Weights of a small transformer language model: 14 layers.
Each number is 500 + 40 x the weight over its row's rms, rounded and kept within 0 to 999. Layers, rows and columns count from 0. Numbers have three digits each. The size before them is the row's rms in percent of the matrix's.

# layer 6 MLP down (transposed), 2048x512, rms 0.0668, rows 649-703, columns 128-255
090:545539482518586487510509512525513536448556505517590441507478520485489426480514475465523470543508557566464522446483468465493440474456463405501557460528541539495538472532497561449464465561448446523495510511441503498441608559467522442479564468480483445549503486524483458499505445552485389451470477502493500466554512479492485464555536484550541418504529536479463516527399469491484470504506
093:508556481574428515505501490450485558493531483580459499539572529483482603451473467439496525565528515534461552522552466498579440470485561429522500479460490519535513478519471522536490488517504518546517505547433523486480499514535493543519552467472493530485508506476523456586501489510502487504488433426432522438533504462381539482515446544466537530540485505471486436546543558493552536482518
109:496473559455541467569485505498422428477505502474417530472482544479548544495466553462558480512487494534475485424523415517432545465464447497505448482526559481508503538407475482565479516465492546496545536573498455493505493546484508464464458555419508463487524390584468411561599552501467477509490433432452561515428462455526498531539533433504494616548480424521573517527517474474543476531455
103:498514498508444578526496523504439508523562468527492498520536446497418472522452471506496451493503594504451541533466429473503516516540493521471485533477471522423468454468481544404514459545531504523596565600499465492400496448540465503454500509540491500479506477514520500525463482525471512493478508560627597503539498481471490442461467512473552436537455550447453613554494469473464579500473
101:514497558495523507526440503546544548403501475540455457425502509523500495504536456495478531536534550562465552419507479417567523574556498508474408552481439505523491464427484492556557532523533531384515500530504522532506533482470477506520499546502540506466485463447497444426502514488509481469506495416510476524511439495486532535413501536523575483466510453506575467451528465518547509438477
097:517533388505442527452457530471506429546463543529482534521472461479558469521485440513554477510538498434455501394502460485525524521516452469568487456482569431478532489449438484523483511570518530532522480554491501503486493466474526483511429498502494533557531439471545454530490495531531470538477477503430481488544428497441465530510477502483456410496447502487539494534531485460498545547466
109:512478466517511475551482444513483510469507547524424485500493491551481518517494470519478471483473545532486505558531502534594510507454438557467498499537487510458574445464532466458467458531547455501522426484409505599555470522561505531502489524464525521512562520476518555400522532531626475408541516552414507535491522536419527488502456515475489525517487500522481495427518431447491501534526
095:499548551470444467528423451472540521480490615486428506433464437485477478515469489516491463529436416521501443523535437477540460527484538418528431455531494501469426503436408482549445492471497562502492490505519494518519463496548491523533468535542449521502434440514490517575557489477505503537511420515546514535494525527503606520486405479448511502502521544459498496441548485542525492423540
098:530535508537494482538460472442500524535545568512432493445435428472485528541478496475487491563494583557397470537438519432458441517452470420461507537471527428451500495554458479488434443443462475510576460511456512549528549477436564430464460516450483462517523498490499450511528497463506526484504536501525588530453518481484540475557510563461470519499544524547527512486491462508506476482466
094:481548467571549499459515493468479440477451537449477562501585444500514464527503516436511516477490481476540490492474482514511483540512510448526496498564476513507475484554503549458510554483543468520528483497504518551527466472496408499522476533524474451578522544536579541489429433521503553443519446501522512569465462463537507447555489482453502500446533519521497529520498478503405498465531
098:514543457462543498512512510502569514409497466472462444528492522481506516406542483463560529500506520453437503399449525478461504506568464508462513484515525457479562401428507587490574465483474519447499512464520530390478542519542488466511470467436514464461507485583500499509550500503516470461556427503528547466528445490502493524504469526487469517446434489554524533480457445522566519489554
098:569508486496566552515542491472469571475554495516500536530462426428494476600458469504466573465430490530503505516395489468486482502565511533502510491504481547454513569426548510421528490552514410470491482526499443490593462500490494544490522491495472523474503533597462487506481466498530530480519493434553450460491555458581511426406487516413465507504578546520505528531552544540514569492537
098:522529469447503537524572451430500459533523516492473479516509554517390451521488615538484496440491463520442526487488508427500623437564508621473550498513505473491442445521424446473478462421523520531573537494491542471550543486476430495486561477488512496450541553488509478465572568509495519432475468538459539492481451502539520502484451509487526434469527485506485387482505478504487505477442
088:553457581569562517499436482515510511505480518548460513495537509508530511519485555574495417502518466505504586522520544524545508543534519495530455513516530487507525539523521506485477567466513547549502408467470479472485463523490542538411454530525475508538493503529450532491450444514530566536463487558460485474573531523504500475605436432473484568504528562523526559532481501472492593489550
110:449554527508496506467509538512522570487509435443475539547406532544486514498524519493429483491504557515591461534455495565547479480451440517541494496528511544570479487464568467500565488548482485490464618484509542499529552453460577414592486550507463530486439513507531504431467590564502523504584468553517460481485487534504436482580541474531562571493457536482490516507456510507504541417523
105:541581428502528537480503466447506465499580556545484506564462491527612519504485522453498552522546520444412607495473507517514417533557477576490527496442464495567540503487511526581424498449581553552528524476519410546547461428443504494490490497489562520486424467515576430537458438521450486466511442478617431484487555516479508533478480542541500520485526519510512463515470519505487541522402
096:530486465592510552552514530506542490550463489553484532494464531442464527430447509436526533477451503499588558511529553520588486507505498532437547436426501476487459449504518439487522499487575485497459477482519540484510491439511522431560538557472405497537434430501529562539456455490401537475546523509514498495495429551486515509475482521522423550486517510492492499521474443530463492472449
096:400534432492503432460509494471502465528468494490542488460456473495579483513510526528495574503509491450489523511535539465451487475399496567500450489464469475543506537473470515469478489517409468501525472489546528478427528491476528548510532454510550534449536523534509467471505542469503529462486460531475563465484516560488509475506536500475496496427513526497487565459484500555442513507480
102:541418422512517566521477476468514474513542504501495456448457520483417504518512527448537507531523513549488518422434544522467511478539502486479502495464508511553497470542460537499511445515507503421477482508482478540512489580603596525520540497514550563457531483510495463461536460514481528516449495508468456535569526417521497456461501530535482457451519507501478529552536495486496417592569
103:478426484485553492520440484485501444530529440465522490491515482515476454457528445532561524454483450440474561504520552508518524525534542510549437538464501512422506570514519579502450457516474476563533531518421528519458465426529551493535533510429392500447460526429490523584465463454446442451530573450530550446531490490561543578483394504520550568459511487582481470571472506477441518545511
102:548458488477558497527506473507419515581438507453432509547482500464525488508481529480508474430528469469535514524529484455512524520507473451516466496558538511474575504463474539475454478488560479509526471483551554556481514495511523514513463469508599486458536481461470524521497475483466496529518528431460509415489540567457509537528513504476503475510515606562505514525491514533583501552428
111:505464504516523501483507456485469500510537557510431470542411474441523511435478490425507472492473411474414474467463422544547571544415499453521468546545452457499515443528500421448476473513472502440509489516622510517589559512467487481495524400459464434473528469471544573520564505494546566437490484461581526462510513551472503545507519503542430485485481433467491483540473488477471558489519
096:478556583468571495534494457464535591454512596517476503557451487501488510496559483489568507553471496490470513476509495537480470519489452504501456535488514533519454602469461530481496510457520513471495440480557510451559518400511448473451452420468472504527466546568520577495546478457597499429595536515582561462446470496448529456517495502423478470550499477407493541538509461583409526468538
094:515484505495480501488432485461373506504576577453443497447461466488526450511522485561535441627526433515465497461509512467533518468513547532491479550404518425513507404488496520481521507455520553535497537398567455546508474454490450494505447528420550483480501537480592456480525485506535478541503532502624530487522462442552468454497460429528546520493493504462444484480539431511553456530468
097:491540532396471561507476462489496512513485519475510505481452520486467523460542497497524532518472504500476442472492439498549497462517465465432512533514569492444460497424488461463527476496532511567467507453495523522465470491511459479429492465512541481525487553467482478463551506503534546501532492552486520511536531415423562493432540483446497492433460445428535478484549381548489473570526
096:449558505465535481533468533469491480478510494490520542510516502582564580528478480481547415494465500434412468474416506510520487586422472490481514419493543444480477536485465481501495466430515516533433521489495420474444484439383460463538490525503576481544523473518516526422561533461487538471505497476537458541524566457456559554560474440490448478518495506576450482501497443491454409498586
102:487532500431564489523476531527548424451554509499510521474518521526477515459476463442471475500500504496549467541497487478549484495537473530438500509516514504462406578452496490489502449487508473424535509498479484439572472508502463540477499554467474518503505482477495471444455492519508512475516450520517475511428543548485483495474464481407461495483616510540532504503503525503500454526479
106:438547522503572516509508496539475455499505506507536478559540512498515526396490483546453464513447474475498427521501456505571485557523405456549440514476490455518509539424494567485462509506518473535537422481469529473471551489559421449513445538522541426477479466511467428440533494469496574501454499408538519502553494488443449474511476501514496468591498459500496554508438491499510438411554
113:538490509486516468457501476491438500484548474527582519531515493534512501489439563540572469517528541499476488434572466520461489459493489481547534468395545420488463371508458496509480542476572482508497515488501559417494529475497581425427521455437554473517494517480523431557486479501518506528547512535446526541471518500475485485474460527479471473454556454473498487505531509429462535536476
092:536514537576485509516457513535374547545566528491507493535451540475542473485582499468552429462463508517487556586528467551541482488549484523498571537494420535573500522540481548504352470535485476553494471523468470514496486444500443446547482482522509517531482438476487485546435461510494503439475532506482538542501454509434486442476416447514493457492486492494488460427448515531470542471526
101:433505561528515463507429466441549533505543462458513573476520471543525454504449517440538469514457453465487440496486459403454506430580504517448463578512504509491491476466436492535494562505546415462492513499484528491454548395468518485445498499553504570449518454450513435550410455528500525458501559545462495457502528541465493437499412514491526505440521461510493483588480489460465535498439
092:522506598495500541508533497550507526511481502486501509486419496587559486439510497428497521526505563514560457472525511567490409483467490476491536506530554566479512460511522477394411449510495434495460497467491462521421431531516530493475441497516471493515439548531524515469405414444551487467465519542411506437515500473527505503533481550463431498525446462452486527600449418416495486487543
093:501497500540532456494464498470561479523501438545503517505496542461449414512537490444428513436500506478511532506504481532547458466522418493477596487539480520474475449551533517605469530445457517498457512481486544483461477446545458518455476493521492494477519500492527537482563533509464440537519502539485511531538516474539479493566467494449508505497466523500479527496460533498515484584485
113:561566415577531520482476543515552437473529496410457529466520530506412475517535460495513527583464466558469536499464529546545528535503499496497488504541467466497472457558474493437564488606563468492429471468466542475449573483444538476443500495519513516544500514459467434410525547532518511471472465546562489485490450416456449444484488496472555554498499598520524471567532489516495473544471
094:489476489538495456599481478539439474516550446487526546461488528505476486515524501487527511486442550440468471527546525538475466534470461552447459473449535501461476492528557363448462506492451480478547479598532517499495547526455453496465438493458471519496425565482486447456470501530467573537467487437503521506501494462501549528477526483466441505498473547456486434522556464560528457520433
094:529551480462448484531532506425508588555452502509499538502555481486442507503512439483592535492517520434535540505544455544555479516624498513536566464483442487532459425476474523554518537580466473431502495515504567513504532540489547468482487511494533567476409454502558436496490495512424448439534521398519457535494503502482480534488496521460474434540510467496572482467418485469499440527522
105:523476461501554435542519463558491485530528544539503529538446470508547572533527528542573549496483452514536477523474520456479402536493488459427434530456528468549472504483537468482482539551448498547482456647498452543441528554539604431524473514508400475464506466405536499504459462539484489567543516437496475611534429548516506520489450481469475543535465499468445480541531471481539526427514
094:460424494541426505498470424526553489563503504536551485473467502444498469495563513461536561450520478517560609478463452482508515473537552454520443462482475456507511458542466467560448460512469527510525450487542505518495555505537513514483507385530487529509516509517540491503434538459451562416455515587509486487509516571443484514509513562511519491485599513529464416545471452471530525504496
098:512480533481509446405492472488490580550500531450483481449489595481562472558472505473469500554447425492496489444496438513597516494535451476492571561538534434458451424506493550495451487591538489403505520507483471482455504487489499479509444460485460500471479514556585469487448457528497474538517488450473504507517448576516526519551443483525471458460564485574540436456526543496553471489544
093:467520470473387512485479493460485489534478492516481576494500474534528510513432478466484501485504435480428439518531573546505526521510472451547494499497497502485451592486571420452574464572483532545531512429534489548498528509500529497427457470501509513499573457502440522505527431475530596508475505481513542468494577505465604501496512469582474522558485496448499473524544494526532532502540
104:501469440490486509517520517488477433441555456472532450500466528539542484463460457530468489541475549488546518520490579506504612493451467570555547464459425472515494499517486481448477539498494486525521499518535491443501478447541492572459512510487474496469510499456529533484473545422524482445464540454529525496515497502479562532469524536467477471472475530383465531506529541505547473443533
093:493427490490506501510575445542498481511511450470447556550484469563495513500534514473514438492493441524521481435511506437452550475526521495487477498480512476516477521527525408475469442476465467508542485557434387527522500552511496560498475513466527508457498531548505516496413516477531463558510518516463489470551506519556540485484587509416478586541481438489477534472518454423475550482511
094:483500497449513495503504486470494489472511557497480539541560515446466456421566501538524503480512519548451455488427534492505478483545517488465500466537484517561514532473486477460499435485418471530553571479493545506474548383561422421469494523440467540510450489463449542506451497443546512413602499503535502468532500491565487508548511512508529496486547496500457470536455571487454526514552
109:517432544481492467540476528545471457498551552493558510539456461487501452495468495463472487467557574507528396593454458440548490446554470517529505462614583553491462495484402563506488546506431498515532523486500538471510479505525589497539468503492552496521543576505456543456485514476469573507469501535608487431446436489383455451525489449482512471469575501508387511515597507506532487473524
102:344483369445560494518522497398512539523451564419504483504458475500479446475564528515509546473547520552493487523470546433512529491511486572464490440508575455478464519467569455562501467487535452485531521465529486492436503528535544426501530561480471523525507516452479451527552502506537499450460522487517480435496433512440535537457493518502568541537437487456456493470537506572482487502466
092:499528581567478514504446456515448511499509574550551560482499415512503525507506591502529493478561529468442491551514500478506559463469483503490444574484525586465511528499512493469501477504455533468480433517473420507528500516513429606489483514447494521501548469531462511500485476509457465480463540523479467465428541579466572430433519470499546479541459485515482489444596478445529510430563
118:529545501557505434451485483452467555479441522490519545504561473497537561462504472512538487438497468492467528483538490516507491496480557505489468542491469451519445520495384494449470510491471577494505572448431499517422514511521539521454515545551502579449482458494532516569543442485514497526459564499498513457417519541547471411425459439544525537562409579503505507478538471429500491526486
104:489484531456485508519484479543486438475515550498473521505509527528490531454522484453477498580523512507418492462545600548476584580486525499449446535435523535536487453426497543449530435524506544539583570575496499448555460417420521476416523581508541491482486439490501510533484489497477469499463564496479472547427457473490550449488513462480455460542521539498444549487547494486506449505489
099:426496489518432472512460501503466543500469510451520531503439458561532579472506516507514481549551569456552518528437505529493466524477541534506474481535513448512540413507480515480576485467519435442536469466573507497550602432428447516445540583544518518475490427557503525533478470571486522478441454494546448504434535480551573503480493484459480502472474489495440521520521509513546548536512
105:513515564505513504478516502456534492437482396570491464488503550465533445529460477488503519493472524474520447511451512431465509476508504491490551571412490491504528538526459525521568532474447531463495477505507561487446462500500524494495516558526529486452534513557538447464496544526515539540555546481456486501488497490466526509465532466561501524495488488475522463508445601456501544563512
090:482502493448525515484553514505446517452439501535439513383505543534484513546559530562525443521444495537583573458513484554506533500523503549459528497469502506600521482529494484539463469412442490488505457493534496476557491518456479561516469485486460524447499495494598515499493550456459532515501503431445502465571481475552555489547555466526490576568440445445502534553481535440476472490498
109:560508519488515435508474542492470477460508492446496557532488491512457568428561508514419467501462521490550517488499554513519462522453536544457525507538512447467406508424475532472469484494453484485507468519465489460474560541530580512479419415490514532551529499530429519526527472454565491553507490446501490464513478453614513476492424472478458516547463472447460480448460521489527543481482
117:507509435549442456492468487480499468447511421454505474457539487525510517438453469441495578444486476515502432530519469532497514601462463492491536469506486442479455449526499488422559535540489544501490573502448510498496540483572494496437509512481532482513550441553527474510501522527566469503451431493494579475518497513588499476497544463572561506457501543582543520526487493529570492540495
102:513569578451525462535537519512492464540432442529511509492440531431496536425478471516533441528440472436491517485511431508496496549519432501511489442458463543429479458500527484452488554509450526576466516501566555529627601502465555538533523498607460553502485535507515464453545476490541497432441542464486460374483579485517480456552427522517448484483517437462445436524527472474440505482466
103:504474567493509508461512492409455564513537480516459503542375526514421499482442428486446561481451516507503472466486520448518534534577473468492488518512528497484470504468521470582475551433500471510496475524428609469487480570496526521515586526466466618451461486547443541484553502448541414462488481527510451468476462575498485494532518478515520503472573485482483453560538438459612510555558
# layer 6 MLP up, 2048x512, rms 0.0691, rows 650-703, columns 128-255
093:481497476493543522517540483548555514466515551517496552458482525460544479460505542495453553484491500532480513473470471456464574515457496509495534467574504485529505406513555455571540523475532514578493524532410509456515538524441555419450441534552480451512558426529542532489506601507513435503472473516516492516483530474583483548445449549533484529531529528509564608507481512494419466537509
104:483447477430468476468475539503501507557509507446447536445565552442532507437448526467519499410454594477541540468482455550445519415524550507539543489477453484460507528502465527536463503480482403567477528483584558495499419480408487448544445460506517481495469482546497472512511507396460545479508514485499482525543535478503508545561542508531503506447440422541472473480491508468517462495471
103:509483443497487500467507455470492490536491493488505568546485528518604464491507544606516513456542445459501496506456481531487499368528476434501528567566433556469387467473565500447508510517489455533471467427513565483566488539531521473560509531513540513428479482441436487522445503557499507508476512542516497494530482446487470555504432528524503540465472534514496494402487472455491476477525
099:507516447566503459519476473434570424529545552506507464530481545436408451572500567542564552525476497480520442469441497436446407546525482548518460446505549509453544512559463441513474509442456570540501463527476446431510506512534475518611474536450451496518488521482464532447479484496516442524558540443492532532539437482497470465543574466502495505469469453400475511501445537467565398567507
092:508484497496511408563538505460404502547552484507475499465465494477504477530512514529496472519551447549466541487470507535450502469490471523429503599533465564489438495497575467438498434468496475423506551489519522450510480548561488555457472533500412528536523526516549464500475479511517548493494518545506489480494575506514519525433491540570476519538491519576558463440541505598552532456427
109:465458546482500539540531462505496457479453503484484521495494503512476508541488474539450563455495477460506551496512581493437542511575522532486465550439546518504570490521534556485561487462467525485509496475392502541515526446481542534485380521454547441525415519521502488479465466563482496464388447486532433439471441518575554426516497571494530500510417490447538532513475462459476501454505
093:453461460590498450485540500507462499486435479494464490574478538511419542515474513481559503518528501458557452555439443459492416512481520538514499429513405514511556453526515521475488539555536542477493570447491541501463476470519453484496538422480484498453543447518495516473511511513549494533474481499532481518487530552536452482528487519574535427457514552432509443559441429409489552538493
097:496477526403548454428383525531528512480525526491477447583561463491497478519509452481543464438552489513549522518521527455520472483522423524534532451500486488447541503498488453498508551538536456495503444515500467460531506558476496502482440446535478507528503569434522516482463512539456570449424520494484530472568468422562449491545493491497522493529423498478494494529440503541452414471438
100:472520464500475560473489557488523534489464563444463577451510480534511470514502436513511504449540519499524443524442467566451519571477514469517489515517471482489603529487514517519500535449461605485503480499569457520557513505478561483559490473540479541465511505481483499456448425569433444470535490479565463544516458505448513503479539487496486505514466529535493518519452465533486495519479
090:485492525479437536503500482518500495586461516599500453543569493541449460516487474538446533482490463530547463553533534538475512490479509538517515533428462517465484560516504497495478498510496505449520499573515533506477509474508470507524541460480480485519466511490494470524472459517508495469502529457475422474460485518519529506543532483489529562515484529470499501499560476463470502577489
101:568448497481527438489466468597433520517503499529468522520489508522489581503529531460501491452440487528543474516549465529495542441455433403545515520510561430454482468509504460615548475488501471502500538410529518537428515461526460510578542486523495506500469623529452518437558420612503531499471432541497477441496501438459414501532469458509524454550534491478490491471485483545502547484519
095:575499413566504503487436492592538483472462497557416520494509500474503449544497448451528515518495536526565468605492527474497427505477463464465462477520490422510487541488567597549553442570511503449503413571468459578489556461480565490504528448580501525531539479514393549490525495562524484484493475472472555510536469451427537539529530551477494595568470439474506516550499495461485494527520
081:462511431526499448413495498469561492498537565445523471513487420495519517564531466542469562568486487421481519516461491489428436484432452470524469536445508570480440486522514517530567494467520453511538535549494463458549556499506468540529521476504548463480457485475512551475561489567445495523557510456448556512404435480487539492465504550466524452518482439453482471436513418470459433491493
114:468485489499537462513509508539480533511511432474525473496433505473487504455467521510546468477455488501498529453471526453487604422464501491538532475516514477505526551544470409515531518488490515578515498539419450486572531503573454498531460471518432485473469530573499543462447435481546497492498482467457533465507496462457505452507423501452438534502573431518480485440540478525455515519512
100:538466491505485470557525527511466500493519470513485493543525537501526559411492423483537512474518494471505530456547413411549457462511495525423478462483569504527421535511467509553524554469496521524490524414463558464479567546516447489449430489519446537496530478446453552496486483540566463494537526487486512521521487516490490499534556480461514378481448506587489492421516522448550481513483
101:573548503534523481577564489533507498519533569462596438461561545453513467465553412498489499529486483501464475475473501488466482554501498516518513558522491565482568422472406541528514501580438511519503482549537523497507514556484599551465560507469482512455484503481548480470454483490494503544419539538500520563525469519505519492436638526535525529506509540505440562500515487554507503468532
090:522543552485567578520473502439491378466540509447418456448502530523487486501528529520492434468506533477436451530401461491484439454459527454468502550564502543509451518493520554538497438512518501434540525572478530520460521495486461467506513535509466464509483482482515469524528558540440502453424521583481408478424513392473553516437464536491445499531512510526477498579501573573514560539517
097:548461496467515473532526614515548480493477498540524457562529466555455486429492504504477480528525520554496469546534556513569545570572490566513574517567442494469574530569538518539514515514491419547498519496582577450524528574494485486466474529475408470481525503516563513456456554505514514505544527478451528527546534555466506556544528562540520446483514552509434489482555527454520481444490
096:466434520427533492537539505513518463536487496448518473527475505485518514518489496553500497550565477584464543368623526531475556496523454478490531553498519464533432554440437476485549454464564524511516441477483503533530468506549519562479518475581557429511580446523473522487475539494449533559458512473505495506513502415504505509504463517559535522531524516496586450495479532486447505568522
107:510470502551455491521536537562518535535417523577464484483503528470515502472526528513461502502525514563468555442456509451531501505498550503457502518491475528431507522487512450481499457489543558482489492438444515550530473491494497548503523531482441499519497491453515483605481438497543571478443500528523529488508598565568429539522509485459553431517480441429419448468445527477479511516445
101:497467569527456461493476538495455510527400419518555529528544505523508454531539485512534417444595466503495487540485570467550510438544511446492484432485493509525502586582510504484486478473440560470408522478478460506463494516536507465584457533445483542506491449551527550544380500486511569464541489503506529464525512468628491461493591534439529475535483501464464472494488463472457520490516
096:437474422534415446514486508546454499572505444448460496470511493566513505533503459509456495451560511527555516530476504522439512486570539528431539524505411449426506478508497547436570519525530479522457550543509472457607513474454491568433513434594505529499465468403479407514529496518467564553502452517527472548432572535556444528496471420532458467463502490544458448407513555521577462595507
096:410485454477426506436533531483492475503471466391494554462513504563495466546482560437516481488498546444462518538523533511516442476446447510497511431447437447564513529479514482520489526536519464457497513458497510462476566506508524494397534465544538471412566493509558477507494508544453497502499538481454529541503523474446527532490509473414513428498502452456449556484567481461496503575590
097:533477518417478427493496530440507453460496484478519466489570570611446536550555543457510498443501429482563535544493468455440489537494435472456509450497561490495510518469493474578476476514483507489566531483554600441595470486489560512512543483497478491467478444520508482527455516458484530453490459531445399531528447544480492471474496479550499517536446480448476528507500510521500447461546
102:497510548482496472505506513542610529569426505569533546514564481477469462475492501455506470462505589558553512497576541480550447446575493431478527603466459476517473485533506531508546513577461445536482481594470615506563471534474534560501578501501473531512510480530519438528445464527527469459505518455486469532531524518508489565462489530522511560446495469570519436440494507510526512431530
103:499555425545492536440435494460450546491529557514487514480504480498501511559522487533554481441537598537501488533385535486479486552561578524485494547592474464461588499532568501470535492528514516495512515475438518510467514522470509559531491509513453498442570544426463510452538461499485479484501535571449451472512536537522464503499479499548534484473569468490467539479564531454438428531494
101:477416547569417469476429445456541459575474553512492470520497445473518464560419505541506559450542492459551591544561541463474519550582474505526525532468532552495538474491437522471528519555480461524494480458507413553533477512490548475475536446553498509480543462521459466466513524561571467516414497467521478542549560515447551522496548493514522473449527466495493495489491520555492492499443
108:492487486437551546491514503492544558570521464543584450431530449419524445465481488516500471558556489448473446471513506527556466464476482475522496466465545458516513440558433566452545513495499514491438518446521504462571482555481487493520461454545567498524511487490496524465442474516506496507561522472493498509584508548478453526513531503491525469574557516528486477454509516555536521501446
092:449445483497469522508486502488510468472485506541572533518590467466521463451511478531444539517540472487491461521473613463457477567483531541488518551493534464471524466484487489626538486587458550487525468489500498511488501525504556453490534481598486478496523531529474446418511526554515550505572504486472534443551472446449498508519578431446523466458473565475567440492582505515448502444466
098:500458507575515532518495526580520500533533501588498461436474519436504497543547480538497546532560540445527555557466586528622564512502516504498499489588495526464508507541570518517581462472471477457553512512524519523506463544479546463562544481471481501511520520513451560475487460518511485498470470470515474491552492404544480553453552538506502485601437537475563428493460476610484464465498
099:548521510507452462535533501502449527573523563531555531540546479550492497542531527570472510450500514534470535513403510475521482575486487480444503526496415443487506541558493488549564525524472462512504545469531526466493505532520512450467496566496541436462564444591499482480473554563483481510521586479547469557517473492516502468492491414504555507453530463518537512469530495524435525456486
100:469479469461463556501510478480465515416526530504475413500566543533506534412490503481521542456455565531507432448447456444538522460504503543519462530520557484516467508565425513461542486455483521495535472524468447441518558476422498521520487516474501534537543447480501447489491508506540493446514508477550503473508495506507462495437528521469521549511473447500540465473461477482471429486538
107:381531543506546484415564500518443538427498496527480507492507490520505476509512551520498516535549555435516499543415458483475529489497522448517465491538528536527509515556504446522473508487513476436444463489422470477495512553535468506456525457492478455503477619504487577483558524467495503471544507470461488491509568515477507515518520475464509466569515512542514525475475547517645555532483
094:540531467483558525567527467463512462454421527509489491503437579494549533617501479505525491531438480570446398489548491434484493479482561533485514557457522539550481440512512520544435545474515475495556557441432541476544520462487544553509501491525516496546464539467467543532525523498496525487474517465461476570533504513491490536526537525504498441424497484509499470498515518587455535489535
100:400464536488475524521550501513514543531435456538451491492478524580488474559429544545500449469517474530488418490591506468485478515467455482537529543503547417564520482470530509520439487475490474507455512491503585546503571485461489530550502482505481456481524568517485480556500468432526502456401523450474483403500564542562529482477517455584516524466504444543468489567519582487571519554458
106:464456534552465442490454546493420524500420546512494561487480576535539539545518529500538562489474508416490502418457478373386467469540459527504456481555530484434467518560519524470463566563485540500527461532474476507544576480589532574501486518538485500424546532460510575485381516543465442530497451495492493466492501501460475500498515475502515497489443385531484525407552510549476496459499
092:458503514480513577590503556521507464434541534455467530543481524455525407465446540492432496473550461453522448550499447484455502530494486492495481535507527405491495488494555509524555499418480476455546437460509536497536560523479548540474536574494468543487564494531493464514464529490515537533540499392436503529494421494567596507468524452515485511413536467446528454406458536527444470424456
100:538512569517404525511499536501486471524435518568500444494611566557543569513579531412427552566533535500426437504510509519521473532527524461566497500488439524447502523479468512424525517500388526524419452556476592471484493465473494535500457516462468531492519467524517486552517526582463501505472546536568425549386550473441526474524539461481552600447393459412517494497548484507472523573437
085:474465528476562460532534445454542460488468480483554501427411473461535458525469527517510466477509527506578476482439450497584544492414483528531481479493507491573536418551450566549532462532532448524408537491457558480503512518534577485540531572468482481508388549502526482525469493530499602518535555486498425485453430507486498506459503552438511455459454466529443523562484455597548501497452
100:438484433434515506443490503487548539535465429536479450551540583489483560480512516488476526533448623492527516447476529507526489525494563538447532480512431492613505523491499419433493560542497468519481481502479547494473471537399524540466500517531513518502512499451439546493454435580484502531523527465566523512493513533554469509465578534388543516501487460486506547524604484503570566548463
094:604486445521471500483506579547506511470478533548450488515565554459527455510500529555530498512513501534457500489521530541512519510523513475483488519495488468564447472501545517543540468524460407476402456482495550486521512527545490463519550497442515456507479480477500490491523504507475466510524535532428474531528532509521490550501488486496538557512482446525569482561485540546541463474532
102:482497424517557467549481463525526475521535514491556464467463504575459526544446505543520485523513525456552499486417396486536559539571504537490448543472436537513506467534458419531512509528474457454472497480539493507487581433523474513471564530479447557506517480490514512547541558552470509491559470540499410516478471416446505532512540444495478516532450533484452477500525456500488433614451
108:437470514590499486502467490488488424490473491526534472558550531569468543529423452470500526457443482458529473443512526494497543463560586442476523535507473490485483546500524519525546440604466544446569453484449529463498523538434520489582543494541474519501562493499494517446522529469465426519545445586536592526484507419514491425492454544486538468559505492560533416551495545455468442522469
106:561467489449460548467534447529555540537495487529509516455524474446550478511504488474523417437506520465441554468482484496521466476557479545496518481552447448497493519610537422470474499494507454527422555564548450468499434505566439499501497542423514500579514479538525499513509510500446451469467495464484521569534524539544526550487565500488517511428511474515491550508464493531565479500532
089:543498542506466418517504520516457523535443441504517558484496526546455440488477504537542523508548492545519452420416416481472489428457493546509456460511535555511541547583444516471513537518481499535529469497468475486471500559413521599535543489562455548486511441441512451551401506496483531557524484516525549540434520534442519491564537431508477495512547504436518508444449566523503473543484
110:586499498565460565419498494489494555483453543500494438526465474467556503498527450495459488437564485554540471483493457594538459458506476506486477468529506504531556497527470476546547516484401457567520516509467484472465509502523526524522455510477499458490428489494457562573507452504480504463528474499511539556468523574509469525444485450522409518524500554518550529385519442473535526452437
102:591478453585533454478525479502504470538465552551489470444451485487538533527517527591567570523459498579514551514606483523507487409499573410521531546514494500561508491456596550475510483539477477520449484462490531527520563473488472472462577492471549444483504497516506536497468529525441447510477482515510455521461430511515482481494498456495508504443525520545433539494495533403520488494530
098:477479478532502531511508542495538622411532491499559508451578530526443534510508563529454560554484452484455492501522618442535447508537520499588547442566547477494550552464476509516492464556560566478510528482525547498536468496526543474478444489499501522474513493593495465467555401465576436453469533493493475479481549461543489454535501541466525529531484476431537496476500520468471503523444
102:470514524527591435540425473514573478543488509495521511496529473471449489522512499501424502558491480542504449500497491499477492480484484534558533544583477473412525499433490434403548548460518470554551556479526543530512589541550497475511466456546473446456526511530474508479555450489469410497467542525545437593492461448558549434436510413463501530478465483478491448474493414462521522476487
093:543528448507471459503452479510481537499515442436500575483509547448458546548517472503485470509502516493449476496468514442569411509495466491481490440480505521455497494526576412516501455562576468469565450532499466522592508490494539516413524524550475584528502462515432477542474524568498477504503483510588530525417469449429443506474580468442500533483534550535479522503528464549510511538513
109:443491472477524485475462485471512532525483448534538575489503509485530484474522520484437433549452490549495520480573517502503453471554481408513525532548548489474509554578538577547526579540450487524474460473466440535525484575441472455584443450499529527506572477490538483558577468497522528474494448449462481457466520460437510481507516487487557530495550473461513487490477494460477520443516
112:559483448484502533482533485514507479560568548536482509516451461503469580501507497488480475526481487467493464592504499560462528541471475448506540489570534468466457511484541485587512473488471567542465430464473407522478480473485487507506489479493525431529463502502509555539456532533581472445488538455501476444484498503460471474488504443541512483476554438487498459439559522576512435408490
101:468536438502529554500444528456529544553555483413500515498509472497545486518498504460498489529540556545470411575491507490529515491496521428561489513543532550498444526463469564534507410456468472439530530514422414496451462517463367549495552478453492553507466527452473431464440491522476419495553542512496498517438497549509486498445529414414574582479521592585510466449583560531578501534506
102:434514504566453474505518513506471518473437404507517576438442497519541527480506471508519481468457494516503561510503560468466494456528576476507530500571501531533516475500497537564450576481541491518508550473470445447415486534494513528532506491477514498549510551509489529461449434517409497439534546504437530426558491439480530520464520465489575524522471514566504501473504581496487551490519